Part of a small language model's weights: LayerNorm before each block, ALiBi.
Each number is 500 + 50 x the weight over its row's rms, rounded and kept within 0 to 999. Layers, rows and columns count from 0. Numbers have three digits each. The size before them is the row's rms in percent of the matrix's.

# down: layer 2 MLP down (transposed), 384x128, rms 0.165, rows 4-103, columns 0-63
# up: layer 2 MLP up, 384x128, rms 0.187, rows 5-104, columns 0-63
down4 075:564516481476468552459532617533444539463602499524504545487516511492490365502528540425487484574489482600447550538571546520505447546499496517496510522507569545500484450559446459536546427525543516
up5 095:490441600483452505547445577478558492533456440488515500417513499445608476577486404535486495440478504508461508557461466603569439572462547471549378557521449432431458538446452521452557512537508558
down5 103:485506497474550560425467447468507494466385567444494619442538546444483501471450516535449562470487406480404420547533551545546533527428501543423492691448465383517464514449483468563506546433461572
up6 088:604449456447468518546572517512500535537537444468449470544416504457558513547489482509491437454436407565534451585582535424507462488455435551520439516550402509481387511481441461466453475591488561
down6 083:487559506596441444499461505546537464471444562516464502467511452481496476549523524400435488529467476480474581446513542490451474521416490553463488607565443493482428528477440488639513558486525514
up7 102:482459469479459593550522548520549585395456464518552510391466425529530542472549594498487623499538494384426479580541524512520477522473451533539465563568395449563444511484459550497462533499488402
down7 097:543456536452623385438519475538456398553557527523503537503429527461485561540465609468525466590531467435573449512541490533542557570553486489497498460587509477491495508490540528486486496503520480
up8 089:582558539537445426494540464541511519498545448445523488568427526502362525557491493530580529408449472530405489539531539501475461567440427429479607451513519488475465433504550539492526547551480466
down8 089:484471469508478672512468454568449495520504602467565507537562489552561430467618463456489482590531499454550552490409446512530486486466495474499452537474459460492510420533513526511488590515484514
up9 090:595483462299466546589585523550477516503480534538541515491581525500490471447486465515437514439525468532388470472355495482517537510423521466486527487505452533543512542483561402561462537569497571
down9 097:525591500491550523570465475540563572564433482374488456528427469468495490521418440435443465567599480553530518446459470482454514529485517421465521518480418554453528539522591470447450492512463488
up10 102:468471563479532459513570407487507511533556473548509485482515503505528481499545516507471483501529457592397414447516582480546477507463463549430475502523555420591548498362410604579454578454482432
down10 105:469488598456495505594529455642533452527510393514598480470543443595487528456466602534471510505505497518513489573544517563583477453460575535519425506522467492569528511489559483456489517463441443
up11 089:447546506528436477518397514460581546523536542557459617555505505497520558490493463414544429486486474497497427495528607495570511451560454456523518528461513474470561443622437452437488537405430516
down11 099:403514554545471591569582466571536429511553530501539489527615425531548440593559492627494456513492512426484458485432425490412417486484525548426464474515474425599464506446464453540467453487539468
up12 101:474450392522620540463462466523626471512493515454481483455540518428539517542498497505512445481582447525478523427465496491504572382500474555420481543450542495383543464538429556495498541477509526
down12 097:597431541487415488505528561525485454524467505521413492465557506522402509549495499484474566536478548498358528509433566544476406496550525478381510573571481510500591478557429524458379479481500523
up13 091:594499533390488455467440457429516581496416593459488498548505519568537432487472533477442503461561482401491425474405490602442482480463523518516541385519504479503527536468451456512517624558486412
down13 105:459488421614444443502528527521542477525459531508493598420504516462483474543448516585638476549484546463487522484568472522516544503550502544632533482521437483447580640535547552449501562463459593
up14 094:478477563524454505610562495622542448496562549503420470488460416510483508439492502468527448585501502498566633498451451477440561402535500537586494545444425471453463526453469442505506491500511485
down14 103:473519538422530572441526450383509571411517566482561568639458527480426474563485451601494538390524520478581424455544489558495501476504505523511594457559530454501518461484540463449525488567501505
up15 105:504553517486429548551539554474446551505533462480480508485454471491491521503577500485556522428517492503474471484527480458463496541554455552440449507422643476472358570506564506545542513519481489
down15 112:516518475408524409508423411511437410469492590491451497477587589496517512528540480518534492464516425488550493577483470449608479545515454519480591508496469503461531475467437478466510551459581489
up16 091:472543519478460465535430469462561530465429448506504536558445527502446461538540541472536443525606496497501381526574586524565484500465490543586485489418440558481616496504438487390460431444565466
down16 095:375485511495505562440531491473595435425469499412552440470504579548464493430485453445559544473452495418531466531491470523446419521515511485418499542584453483503505489486443480443585535511451519
up17 111:427466479509419516410517431559555586454545566515569530535479500566507556488579537457488580572448525544520490561496439547596499441469483491511568427495545378470412487503550420398558549496461443
down17 108:532517554411468469529514423502511422545535537491482537485509436468559497532478579391544460448540600453412443576623515476478484486593479422543511555326501546512593496493525466490504463463548506
up18 106:427512502488438511496452530473474528463538494469582489560502513495529409494634470516473570466484513494507500531461500467431439478544484576514554553581415477546454544515516464577475523488450459
down18 110:464408540402475391516434469388518479506507461531513536577486549362486561490492519463497443541446539504459476553494527483479510525455652489551506505481467548474563472496610558513506555440488504
up19 094:600546431543468462492521479475503549488522546485475485454537371479559491577509527552463444397517455512553483451470509504490466472507462484592558471415380525468434517547490567481521429502551591
down19 100:465514423499532616418517547486590650460557535468426497493492450425501441547513533511601477500551505507428540475512446368483505435547450502525534498478450421498420456396474504500440556538457523
up20 110:454472484472516497494465599537469470517528618567485463470500472478473471537368484522513537545513509541532508480540403426490469476494548533516553423571435536466458493627591459501546417520419590
down20 094:507466542524496468563489420558501573597435446522531546545502460475572499556579499528464507490425429453419463517493591507431466524532476486499542537517575412497434512462411522562423549579515408
up21 078:477527557594425480542526488482512552491595501398572445499526423487527582442493532363447501549484478501453474513479600491434502412459495527502501496422548460567552557541463549402529507432544458
down21 085:503546468512614529478525539500531467397456538489479544468527522443477434518546531511549515514508446598537615570535585462460584484482582443572444521493507432469423484377516461479506535500484597
up22 109:542487510467546499462488548575489493338541503597503454443519456479614511532510546449494442490591550507561430529502538497500563502461470534476545545527566540524478583534491521490402560622562502
down22 100:584509365530439556451492467484541551488453484495537460493513479509540506521489462575380535597494470449589428477491498477503488468465451511532517531479470529543473452447502493454443545416443491
up23 092:527494366475532577545496494441438457412525491510526542488511497551462564413483479460455531592485438505516463621510534412463514461421551525557531498437413502459427490573421551493537541447515532
down23 092:512428380565427433497513562599521544596464515546475487554473486388503456511512579528542535487520429503446490508566516551484491517481495444606495488454538559414562490526592423472535456498498482
up24 088:514507503458579537498430476472571448413462607526487516557554433499518536546457530526532631464442508636467523517442446447604522390533454568563518475490550506499454583448400564481510458509547501
down24 092:484454507429491555560405408521421500605591510494440421462497478562396503469639482440506443379384461497495477506497528548523456435471516526583561515501467550558511511514494480486449510490520491
up25 103:478549531541441567539485488535448465534545503563511552507512572526431458534511601411459457480477449585466451487557500546547417448558478478566498404524483417568495509413421451535529529523502505
down25 097:532494528519597471460563459533495486473489486528549531445495530591398589465517506555503489455366565458531419449514562507550442554486562465528514469545553589548421441554453488514464507425401555
up26 097:470440542466543469523474527576521531476524607514405479510423467495500438514529581513389479514517523513477522603476490442495565489535462392476512547479457470427540549500550552526455563452477516
down26 107:542460471498489524532499538458343428569519532478452475541508526458484555424538490484415496543512534448522495576528544476481484424467480558479439488392427517481457530554579479448491481420574521
up27 097:445562488378471520524595492396514506405486489479514518541449543481452500537494527415505513427528431555500495556509547457545426486567454504374506551578542417502547506502528509555521493526524469
down27 100:514495490541511413548575545478529573502486586547545428433420485568404551434481460450489486496456447483540577453543465476424514475492474552605542414585550483469526590519561530417551538581483468
up28 087:503566439524408547422445433517510552499516485500477396511510481468581399481441523478503430442490396435448527470514554469532528489482464479524517528552388394413493591408530556530488570459588568
down28 106:570474495540462557470484556550523522510524594466381428521443492531420479519488497478455555537564518554464518411464424543474544449469393515512545508412431457531489458523509480601580468573551478
up29 091:614526475474498440521585484518561575397462521561434518464516499546487545548488503526543473474510493606469611551514568434518568538496402547525433402445464461447502535469579468592581563568429473
down29 093:483493527470519438507497598488513446502545475448569510553447483476553548477467431571470583567378542533578503515499619554488465496542484555535540515453600539477601531519428525498456507476450547
up30 110:484507517446547510454486427472512552485535563527504447564477470472585533436539628506563459486415478475446457510545391525477489480568543396570497443431461517585386482501511543472552498497519465
down30 101:476462531404461495613545555472490484556509515514488515456527450455514549427474596512572562558542494422571454456589506459492507558471510523460528531560467540538601494533448442550441430541446565
up31 105:520455451518495501528491465493392582530489457499430490530525546521529530488500467539499465450492575443550466547521538433490545464447458531455609551496404550469525565448495500549508490564529495
down31 099:403467470499489465513478619519483531563508363552521548576489543512420541424492451498508457493529528437503506486553483551466446478425474501385516420558555498473376499511461553550495459522423541
up32 098:536455523564421540576449452494480412499538414548491485596479473510513473495513537471510451421561515527545502444524522518558528508623463456511490434458472602466525444519499440571455413427436531
down32 105:472576457463465540523546527529557495627471402489451497655478485501476570488558512465441457474499558485606477570538513453474465531504470482429506551550530507491450452436501451520500505472565450
up33 101:530416447444614460427500426547536453469466420570552527541657533557488454514457481473528499449460454430448454453488443534489468450482509517380450475450564405552498449462500442424496434493557495
down33 098:563502593522551529526572462463492450518444564546417474542538484502497459443593505455420529497431457507489552462522504456471600545509470410498650474465426524481506442508545545465512525435530538
up34 110:552460541526491531610407461566426427500500511487471568507493513517530447456469413494512477498505493469459502551441575432479450586569533499497500574509460540581467459531427504501460604525526587
down34 094:424544531510515500452508410490484550560484560463461480523491501415579475539488502509472515448462525492489484433539373536502522528583487550513474536461417445483484576480570520544522462450501358
up35 122:474548544495478464466485465417596574515486599553502457505517523519484543539540519544470473455517509514398483421515526587426441531520404433450560428561446403517403616524562460515497491638520464
down35 117:559443531515489490517557412475453484505530503560462493438547490452332584466546515526536502415557590485545549538517502542492497550503539522502454449536524562525554493480469531505507581591469485
up36 099:463433570528549476517624503506521460522461461543561497498471483517552469509436532504402447548523477446514536508602525528496502489498487494598542565416430505547469456500508492583402541516510558
down36 100:542500464459530460513580538539473544550549513582538541509522501559528544555556505469539487369521529493558423504542509551511451503495572478434502541475537513452458470480477540362484385554535472
up37 091:498497472419475510485490676516516492510559475512488457476513460514459519522450521586508496482443524469464490430550495393520488563471537543494509591413407568507507497432566509492531505431458412
down37 110:490492538597516563502511535420527508503591466432510520432500452522436445511476538466516502504476487459516476465586446469567578476500465525458507494467573316466534462483498525519458505538570510
up38 085:384525493500535500474494401478488450494542525511452414471469472484560436446505522590529442509505559514485552482470555466546479439600522510561579502552480502483638493406540563473557583402479530
down38 097:437516440515553394423461453435612451519597516477572487510492603452581475449498462456537589560416505440407469493432473455479539513504495532546508505461537464500501512590583501447589448559504447
up39 084:512455467435563543530497435517389485590461518505472500480582585551555426572514551480507557480559548534477383513513513548558510544498496492446422540543486510533596519507488553457446628562595468
down39 091:531572551426520417494492555495530529536501461518575455542476466546545516506463567529458540597471541476468445528445483510496520448481355537427513495521538427493364558601486484582500421535509476
up40 082:424475541490454594524488526534437648528501472520540539574533512560501518522424577564436506545582536538599391532456528568425607493389487484434510507473441407511466511466488563495569473549496455
down40 087:621612489454492459451399527497432477510508478439499624506506577530508443475516538556534451510571493538661564426441605461512486551533471515447536576459451540511497469495437500480587454588499487
up41 092:487517450412488496481501513392559500375487528499533502481514518447497546523550537504510454456390439505501407536586481579502462440457523607474488521582496445570508556449475535558470435450477523
down41 104:590634519495520449565506353554471508553450458459486461375463486470553546590506542452395532477480518471526553545462504519492502477546555467482521530483468514422552475468491546420467514515432500
up42 114:506569435547480534474525531462464512509503491483428468456476399582596503552492572512480448457503516441421543498515563550453553462473449561489475479341471486547477540537579515518444490521530480
down42 107:407578464529498486483429476536473568488495526446529413429466536465517451528420357462501391523534480531473547457521448572441532448546496447530461531418554481556544402478519552430502521620515538
up43 085:427475570534557466503549476505492529515560500553461479493561436526513428410508559511538463534517427512454454553525540545502410557524562466486480521560547401482634525560446478467474512493605515
down43 072:559470501531492516447473468498568469343444528410505487518486424525594538586455441541497477403502469562556466482448506442455528494469501484514515439516489633558461573435532428551442498491563536
up44 102:560488518547515564562394433410453490486486476527460620470546511479459432437514446519585561609391437569427448582444497543563535494487430437387508496440523486514407510524481581516474464541506510
down44 103:537494493441469489462517447502551499547567439473499497393497448516480469437431450412568531476449498468482429428517459556576484456462489532546510503303540455499416399579475503438577535553438501
up45 102:490415520538474524461538367533538476456480457506511401460558497541541430383517548588443386481572556485482486494475584499470523386511529485490524502478497490506488479529585491522473558442459548
down45 094:479599514502580468481534571465532475602458460472480551523457525575450535538511464464521548532488404488524490549486547539561488471545490432579492497544555487405477597524543550542540454516538454
up46 100:468495495494468497511576525467452446466438580476479513448495543358373527500458515544487523503444464505523574565441462483523496489475495423446505536536491510451508490476459512419507463583523463
down46 104:484502526458612515524398424587520448458392576459454526468405564504530488411442521503524491584528483396462579505487453505490562493480495430496529599470459460519551508474543499435569544449478512
up47 096:709525545509485538498499472484494456491470570508583411460431439445508517562500479474504520497577539442477476491566574464575470521512455503487646504558475551542473521428575444513464492533484475
down47 100:530444573535564465579473451466475522463380473576466493523548489536471527498448503519542422447557465480490475496453464498522427496578548549513520424532664517494506545498488545446572401447514561
up48 087:481387494514427573529459473571446462498521548501508502456583460540553472493495508470510493485471441527527564545567578418525502492440505530536567456496501480517491464506536495530591560356487486
down48 095:353528425618531482471476502496505457586491561532444483384540550514534489430472438419525503431579462567523521471480462561547490492480399506454561509498442522525614560539539470442481517550511521
up49 093:500534512475478510498447451447485522502419499567489533562478491485493404406462544562480502502610455545476523555495612565550403477510433485559486611504516348427570527496504490452458500498542563
down49 084:554605560524463434543558489601553533522476500491579468519443489511392528529537536482519492522390600489521501497531468454455560550530508482556550489504524504567433407448394411532466461528466561
up50 092:579548418567376471488495573541444527505455478458487486438459590470548498549426489578464510490525449516386478576498508497552524507555361396507486526478482463351511629578490489516489531519435499
down50 092:459385519527540509457542568522568445375484468461490532505479500538403558476502523548526466482481422449511460546589499495555460436545549470596438393534483510443497511552440517493556548464535478
up51 126:426510416485554617487491472451504550475527459476524577484521411466566509480464471516504572621377503414510575571499507494565463444555504489517554503545550514570517588456517460507492483524482526
down51 106:468480485466470549459514421546450558515559492443482439467497575504469524450518485504542429359532542508482480401468490574446530441485531480464488455552492610482491482538436526427568533444520561
up52 089:560494439524509534431456397455504480502532479460466529530466530537556493522508599530528538508462448492400534481432533498443477466465480571542485468537538403491474522605514521466457475456437477
down52 085:444594498503525448501492627471489530485580431587490493566516518458540537567453547529517616498471531464513499460474525479545514543478492553528438421397510576538493519418337478488546546502480567
up53 100:597532527538435421534488571489577419540517440554510416483596596451545482551564478493515436447536582444476443424557412552503486510624437530590548488503487502530510520522486528506534405627456379
down53 084:440416472479470561515486542488392542465567514498499523516499515531505423460516505452459493464500414553427508479406458567564480393418505519503522507424514546495483405509442543442518387571469580
up54 101:408490384536471446486513530458497510417566538484489584529515610494467419564442545579531511481562474501480580626567494467471508493512454521542578497473477487469440474451551470508519477430501489
down54 096:562469470400496493491449496460508527476370582553610462573447418512480492540507494473594448490583462493564471484607513510410400454523605395532525456492425467517509514438445559459531546542471456
up55 102:450449481486606530488470567508496480525520468472483443481540479472492523473538436529548611563418486547554490485371586555429400516537472493490573445555566485450631481422533474563488475487505597
down55 095:527565429444453525466554513580483588544529486500483604528468469468570427518592440427534559480571441499513514544466522494394548464575615455587517490490455508548458518434485440499462579486552503
up56 107:492473457400556490517513558483494528425452499508604526473575465518608443492565457405545447494450540488403442440538482450487475459499488522489584513552628432522526551422598481567506538437414528
down56 104:487464443523579576482429595482454434384498531474526580523521513443548521518494459483539509529488478505538504482527510520521508480397452532551504589528539507444509523560545427536457438422520452
up57 097:466569534419485523480465564453448508459500546393525552417525499425570491535451479532541516502621567610508552508459567536504474547567515528526563445441615535430525445428556485504447463505581498
down57 098:543483473443560494448446493501498508489490570469432461419459500445565500504492494530501563564542441524466415520505507482569595550457562505542469458374490517578465468624510540481547603605487539
up58 091:533562572452524557495503559463495574549302506460483523538566424562426516494452468564531549506587536433486477567484515494484600511482501510525534468433519503510467603488498455494472531548521470
down58 096:427456496521552502480484447578447544442473542429567516485465504537517542557485401490427387512492587480492501388546584534501448475451528473526539544456533535469507512533594508578486521574527518
up59 123:446469476579429578463552534506562577452615563404457441496450519495496469460504522549493437521550468519477515548559457536470511535456492529515530476548534447551530517578465461496528441517485438
down59 109:475555486520446493492530570520589522459545456543510542636457499494448451536529442562509508504538475557540493573473482496477511554535586580483455445671416430548417515496525502500440444489493430
up60 100:463298483431503475589618480567509487475492510560442480477511482368551508509557482576521491510446509526454414459515557505547482583526472473545542513522443503490561410459492441595525598453481426
down60 104:475375416440479528516494441471540576444600589451485588433473534468459471566423428520557453482468486487452502568456525549424387500498484458478488447580447580544569570574579472516530607482453507
up61 090:340509526464534480508475534480463460437506421485525488490571437381525505561514555497532483541499647550499585557528483499483476465493471520498490493508488404492467532636458526541468509453468489
down61 104:470535494567441533472509500458480522539559599498563575547546482555434436562566406450567386496537430519481508413478482496495493441501400566468546474479433472504553567687461557533456502577554510
up62 111:471444497522600429539499494541402557612426447451604492463533458467557476494461432482523443543474590464498528515473521486528557486462401465446454474529535562424513544452525583526509531532488492
down62 108:531582500540479520477550574493522557414478497551480536466561591511561496540499500504452510400575521520482469488555520568412403511451570570526507655457557487510548428619508402529530465497455546
up63 121:448545540549494509592504485443510490527503612534444501457444502506498510442543347446563575592513529541514546448521511484442576541536516517660474447483564523540507460554504495503488439569526603
down63 117:497456457585473398477498426497490482552580385493484480525494530487467515472553502479457548500535458519483599534523475472545490504623511487566569474509541477594538575495519529434433466525510400
up64 086:503523534459565489448514532476549465557477493540494574535503515584556510434501435427471445551504498603475485536497449422536540528459438462475556534557433497438471484529523505577483481639529435
down64 106:466454527558450521418475557458413413485518606500488522490481498495503485504495653422465486437547467504491517369606479549575512512486544495510526553433550429621531492494560433441498464602447550
up65 095:486460450456521520501572528441517507510464494483542497595519485588450539523450461522439534523525495427498461469537551477481525399422439442562537519492509425511541467447518549498596459602496525
down65 088:434474484493495615395474553539535463511514475462495493490534553484491544419463436538447560507552491520494467548479503434492548509460476581524416427383412507510490474555439429479564462511499465
up66 103:530510559505467558528478549511423546416510586399456474445557467544572499567538472503539472487533537485456411454452493440509590533481531568582420474471529398502470604477509443522503454504550486
down66 114:450433528480487488545441557506435453474551453580459533487534544454498473526532466526532551466406493536463412502506542423531464601474631482493396477428553558376520435460405496531451450499543489
up67 113:449445470441415529513437503470493496508580518520535547540479533539604493432509514595418483516557528467414418495501467475527539503434499520520571508440589431457519410475422515402558501494482487
down67 113:487513497476544511558429536584547535582572474438495504562647502540480545510459456544593508572638554499553540492543457498541492481494428498531555470510584481438530420416527508474472420521533513
up68 094:409542512528471469544540501558507469485411593506452519498581510565499549512472553481501483462537525444507522495550451490494430525525475614477530473423444397513399479520495501435538497528507519
down68 112:434468503542502587456532477508488509445587469475533512488578539550512517489417509494544508470488543439490472508583501578410387562486501485566584552511493621506444474537473539561542430519569506
up69 117:511485578599525535528497479507396374600555479512484471452453452556428504551385506530435450583480535431491475459459558474494436513503458467530536433474458509513489445489525521567513577516608467
down69 109:501548553429431504350414444598442522527473384427548543450501443482524463559474541505582492538506519588502518517471515395509481446481434476587456531456492556490551474537555544542500529526534550
up70 107:550493543511503448496559490458544407511428408453492572524490516537483551540496592517513506437492508441482608458568504517444460496428446432596443533532404478492532545497534455605375463559559458
down70 078:512526478470504538469511483571439536532575535590422417484520501483496489539566393502468503509549522566480445464468457435485481499576489549443514440437578623588455392571491515495560450473390423
up71 091:385527489517442469569516526536470457449505459465412523487502466550504460559570528486424491555475548529565479539511490597514507440562462534541546473535547586488466618474501553482457530575539471
down71 099:560459564598467485398462504487575423507442447514515570554472494580542534501544508532538450425494569557534544513483439545509498517495459471466507501484533547473482492438570405551516517498506503
up72 092:438514431592480535541573509520538501471474545467442508473439474552549466617559492546491481488502489516509458524429595545522547386512533487505454481483463490525583465425580475433514516586533495
down72 096:489505464587475475512451544495505426528533502467546548503626494443522557522497471390491535517562524492432457482432490564481472528488490437436541564504498552526531582582497535503424462432492402
up73 105:618514425510439389503593572497516553406467492468493447513571518370484506560547525492511507579498522454446556432514513455551509504497497567518472478527419512529515456403486532519535450554585515
down73 084:456516628492509540517363427552501418564502554510469537538521470586598521526574566483543474432447509540535480543453441509505420446527533452538449454576534558544424462513483488497407490423498446
up74 099:457445465522585495552529477539443556493483475488443540474555481540537614398444501520498555532479486531498531483474393521503509529369463467536431464459528422476406519534521579523544523542446488
down74 094:539569522573437448497449578429546543435509458508475469526486494478470692538543533461579566509521477584453465514441448467507510486519477474511511490504566613535478435435470513512543488522469630
up75 092:550596452434468519508476564452550456503535522573526436530481504461458475511512512469452504576525388508553430532500441555642494457453478446458486505509544483511387575601492542541469449482493497
down75 089:537387504529487440572464422588458594547460470485396480439507453543554609550512485484479463503448486436593532434391502476478437508411504470490552475509592419536490437428496523619511537447468537
up76 094:583591477531531504434604627469480460376488539424498533485539489514478489549530555460542440484576521434495568474466592542527491510499483490614455517423528571438504492420570480548502570497500458
down76 104:518507440562504583551542441454634517647603507561590495561525460474463450507484517545510462448440532474457510479468563501431532519538526579568510510491507517477572565506506458526549506476580549
up77 091:533512383542504548532533488539567506481524552474429563534540422506623485409460610536500366490543451485557556484441462537482595476520532504527386484485412489419458542442476498600531503519483411
down77 101:490510428470539472536492514404438505487569427491397458534518521521537513471477561473473582497447507590392492607438447463503440545530457490509513536610467583470454475439410471411508490478482449
up78 100:495483504579576554529504523523470456529539507411604518465478466500639538473445541487479544450420466485480545490459512512491482460577510511450545434515494499508524529443580489531449494566442433
down78 099:499507461467549504429466544473456501385435448546488507482590547473456513515518457471353562546505572491498501455430450412412488541503527556391471480543513473510488562514513622485542489510519493
up79 087:442451540542478455534479499596464560482532489492497492421511484517498418489480499486509478534441419561526608417456515569543475436485535436466522451546416552571547560543535504510496506499547454
down79 094:487589462494489528473567498508476471397443562556488462543496520457448571538534436521470439567583564472457413605553450562490596491501512491451512512469561575544506463483571435514482458554567492
up80 092:528569491536479505481500471427496430561505421508570447439510456574395551556493496534450581448487519529488494447435512574574497386491433548511601437488486522490442533482476572500506447565527440
down80 106:538567467510529440552540470466457559506495428499505490529477548451530533480470417458514484470460421440542590540417484483467506429446447498469392490539489407463470475535525465456590604523638547
up81 106:566495556520519566541521483530527527489516452416474609641483445564490500473559549563488575524451501541440395553544499459528502517544529552526475479505524453416427476502512457488436569505539492
down81 110:431512503519613467493579497481501505529562482548599433457524513547491384525511471369497543500526477384468455583567471513472538429507521629511469446449474516435548529486522618547455510485500469
up82 095:449305454517511462432488462534497531455516493506411498489444523537469546476478494524466517483481569476406500513583479553412562543527404525574555455540528476486529550529516471532445484343481461
down82 106:482520473539587585426507492531452443500531579497582406557446517571541616555571512559490582509509588544510506439485481439552446511526490513466471557497510494505584469470522503489391601545471521
up83 098:585432522443556574461453519478538445533479521431494475520508499523450554475513502488515553543539508552524481522538521464534548379511451526581532511475525434524503470414437419432487364442462504
down83 096:584506381472511616519503508637497525487442535493536509475514468475496497526455480585457536485618504503477511577567462476504464537532522399523493516493553526471477528550444489499428556584442572
up84 093:537567601459519475528440512434529504468483567460436422425484492456508542579564466511581467521525424415536556436526631537540405434442581429615483417419531481492543429460545545562453514431584468
down84 088:557358502489499499559552482483488479604587484530444528515569553486462594504478547448472505552463562549481522532591497467445511534469497559510470532604478587506425589558459465500559507524457539
up85 122:529511460496460489481448388519427494524557452482471484532467479447566525493569531574519500647403502523483536446436551438564528560540518493493492459479559516477466499522521523481533433475484542
down85 119:517551441481525546446461464502441424529493526490510540430470575486538444508529443468447444497535449463570502629437482523549624540590546491551573554441539494613501443427620512465420502446515519
up86 090:481572468572525502498456437500525454560415480411355528444602500535468460472497524514496503569495424400497366485503560486518454515584423491538489456469581557355522459434577479484486558494520546
down86 102:518569478472545446531479486512519477465551594414575489483509472459507545460445487431562492518474492554540525498443528525433567472494472411457418420504503457557476419520558473578543492510360595
up87 094:519472502461479477470571496467614480436491601584530518601461390611502517485470560439400442460514488468459456572493450569585569519460476545551550513390444409525487470515439471538520523492468448
down87 101:474499466531486489410448506509470571472429453509507481482533518450483513567421454465419539469499504526422505420516478494546475470421434499453528479547429557569465489546395468461497453441424444
up88 105:480447508547428501472407523465464466494467510460494463473483475444492453478509415568574537555515470453533563570507397409537452524564449516499506511509469544451507465547511412447543466480466504
down88 107:533564380496384504444527573510542467545480445501558475421417490528441429529518528495443512506554571416425455496408518530504452447522469508539498427437576406424522511482474584438422455507483498
up89 094:471475430407432572503476568588504497539560559484578550492521565537516590572517510436517479517610520492440505529491511513530478471450481512501500542432511408485559543459463510432464478502568442
down89 093:588445611443486506437461469497556502507534479521547498407505454552531415545529459522497424453556483495565537480561603523489455548627477489471447574502487564592498555490585454437500495531472461
up90 086:535538588449464494541500528456514420386450538504450493543597599561431534489471530546487519472465381469477504548577573551566563553529536496553449477460468469505512481482539526645482485489497453
down90 096:462417535544482466551570559484585524566477607528543525426442510405469551490529567372537492498481519390417445429539488478594485467506517410480473492600560489486539499555586520527500506466506483
up91 095:516495607506617528451463430517552503527423480571585475469455505576489490466445480448546368483489609502472445423393512491556504478525474455468530489507424527516458515603447576486439471524563556
down91 103:483588490545439507525568460473541574489480515393414406564506490535458572505493424610561508504557485546567529464451433516635562523503398434509388467548462454578491483517545418480536525516523482
up92 093:534477552513502467532479562367564500479497456484547518527579549536461422519548460500457509559516586506483543452576510494479493457551424690552499472425484502577518472473512455502540496423448461
down92 097:523503433431473498505469556446529467422503369492563336497583523575529398498547517477515424519446524442546458526504488474467433553514454469520517414493461423497513480538533553494511490371467546
up93 098:471469462561582454491431509402602528579486452490529432450489486550433464519510510437509464560529436516486543524432493515616379492507511532506506455517480552454502458517566555568427474497533487
down93 096:425471457474480521444372467482531412499557481454468432634511549475461398511534614499528499498446443491520475508569560459440516486567545464499472552550523622507526532496470405515446446459513531
up94 118:423486478548550529511582525436473519529528478527552457469518514494536498499435503509564542555463471518584455521456451441517600466514437491551478531440461475546440530501432566524618476517508344
down94 114:513496528530563524444554566494487473523560534475521463408442485477514513528365440514581427432517500583486549510451599397585602488585528545541470499538497502441470453554495446577501512457535461
up95 111:446484544466442502533447453483555557547497497507518480431457500435487484485490511598501444588445483476355532438502543524461632522439552479476482518464450610449532530445498436476545493456554559
down95 099:503441445470529513498469508533429528430466498483530496554546467520528588480506485479497447569477499487625493535494467397553548500534428545429526523389466518565389466502508473497500586626438510
up96 087:446481471454450466537488398493502453493501531535531466458492512511544603429490539470517537524586485546481431391480522581444478499508577533555542523433494457537483492467494519488600492568541446
down96 093:510581604560453554447518523474503470559538491500465511526547531454444482502445466493702481496554475504532488445516536526535534483479439497560512534513461479462438553431552405603493397471526510
up97 103:439448494544499439472505463426557476461486580500511505493527500483475521506476446658531445499471461423571538561571458390522481516392478469544579449345527470470496427499505466544555484572498458
down97 104:543476509458446514575553534482514458492422458582468540526575455499537424486490479541498529423510523578454421456455481576509400438524513484435471499469498574494499542427508506481552533460455483
up98 101:491402436535519412591549508602451606435509535491447515422466492539549616579491483480521443451578560422437485495500570479475581425558475600505466500508460500493535420561486530516453576429505472
down98 096:482523644541517395534434395453574531529555467422503510583588541475550498519538401453484473482513450474469457550436603452505482491476461522504407504515537522525458563551528462560435430448546446
up99 103:440482486567589460504488513481490515524507513452418507520463476583575592625482441581497417462466414463491495548522532529405501451551550586431482449437461394502502439496479552438510478490467485
down99 108:511521510488493415528574479433539566497473542540479515567486457556465526521510490466472426560577431436576521450552494518516385509452490523477463505521494496518464421480512484525530462464497414
up100 109:456489564435451484571500504512539490547523479448588459539448454506472524472521558600602506501545472390413452483494516511506494600549446514514479502512545562470483439512511441596464466520569446
down100 095:523546445536498495470359503374480584498550431550494450586463541508449587451521614474569449530499445499587487547568492459508611420532424546484566589492490524523465543394570477515517472481439499
up101 100:498446534471560495469460479509457651555497500486512481507424489512473485515474518536443534466502507598488540539513531475507502551521477438535476470429555490449514526489540536523456437578417403
down101 096:492534489488465507420480486551462383520519448460530560492504464568436499547477484509484482474480456460568515453491494504516454490562411589535541534574507545489513474547495509535447526525564536
up102 093:497496505434529523464400490500475430442556539506558565548414527497485457431518460487542549548509616568414537485542571513446503506541517472517577451485397446479456526440540505520575490447579458
down102 101:523479506538550415504501516447580450482642538456459600480551473537536556478510494416565432541572533540410536538500447498524522459526463474444595506483533517525489496529516491513539418608533520
up103 091:442418386486540545514506595529501610514490465436512432457526528488535409522443542517457482493431484528468496512491516489520580540490448541449527454518575416552528558461557455547577498541488436
down103 095:504518517575557506524502499542449543417502442512445467467479526555549461522508491449554405547528538521526513549504483488453505462540563413495509538475495517600534448421432473553490475418450460
up104 095:548449494560498499469545478508568579507556464469421482536445541580512497516521447503495482506597472496554601527514494556460612392632487554506510485506484471545502478581514487422512514517477453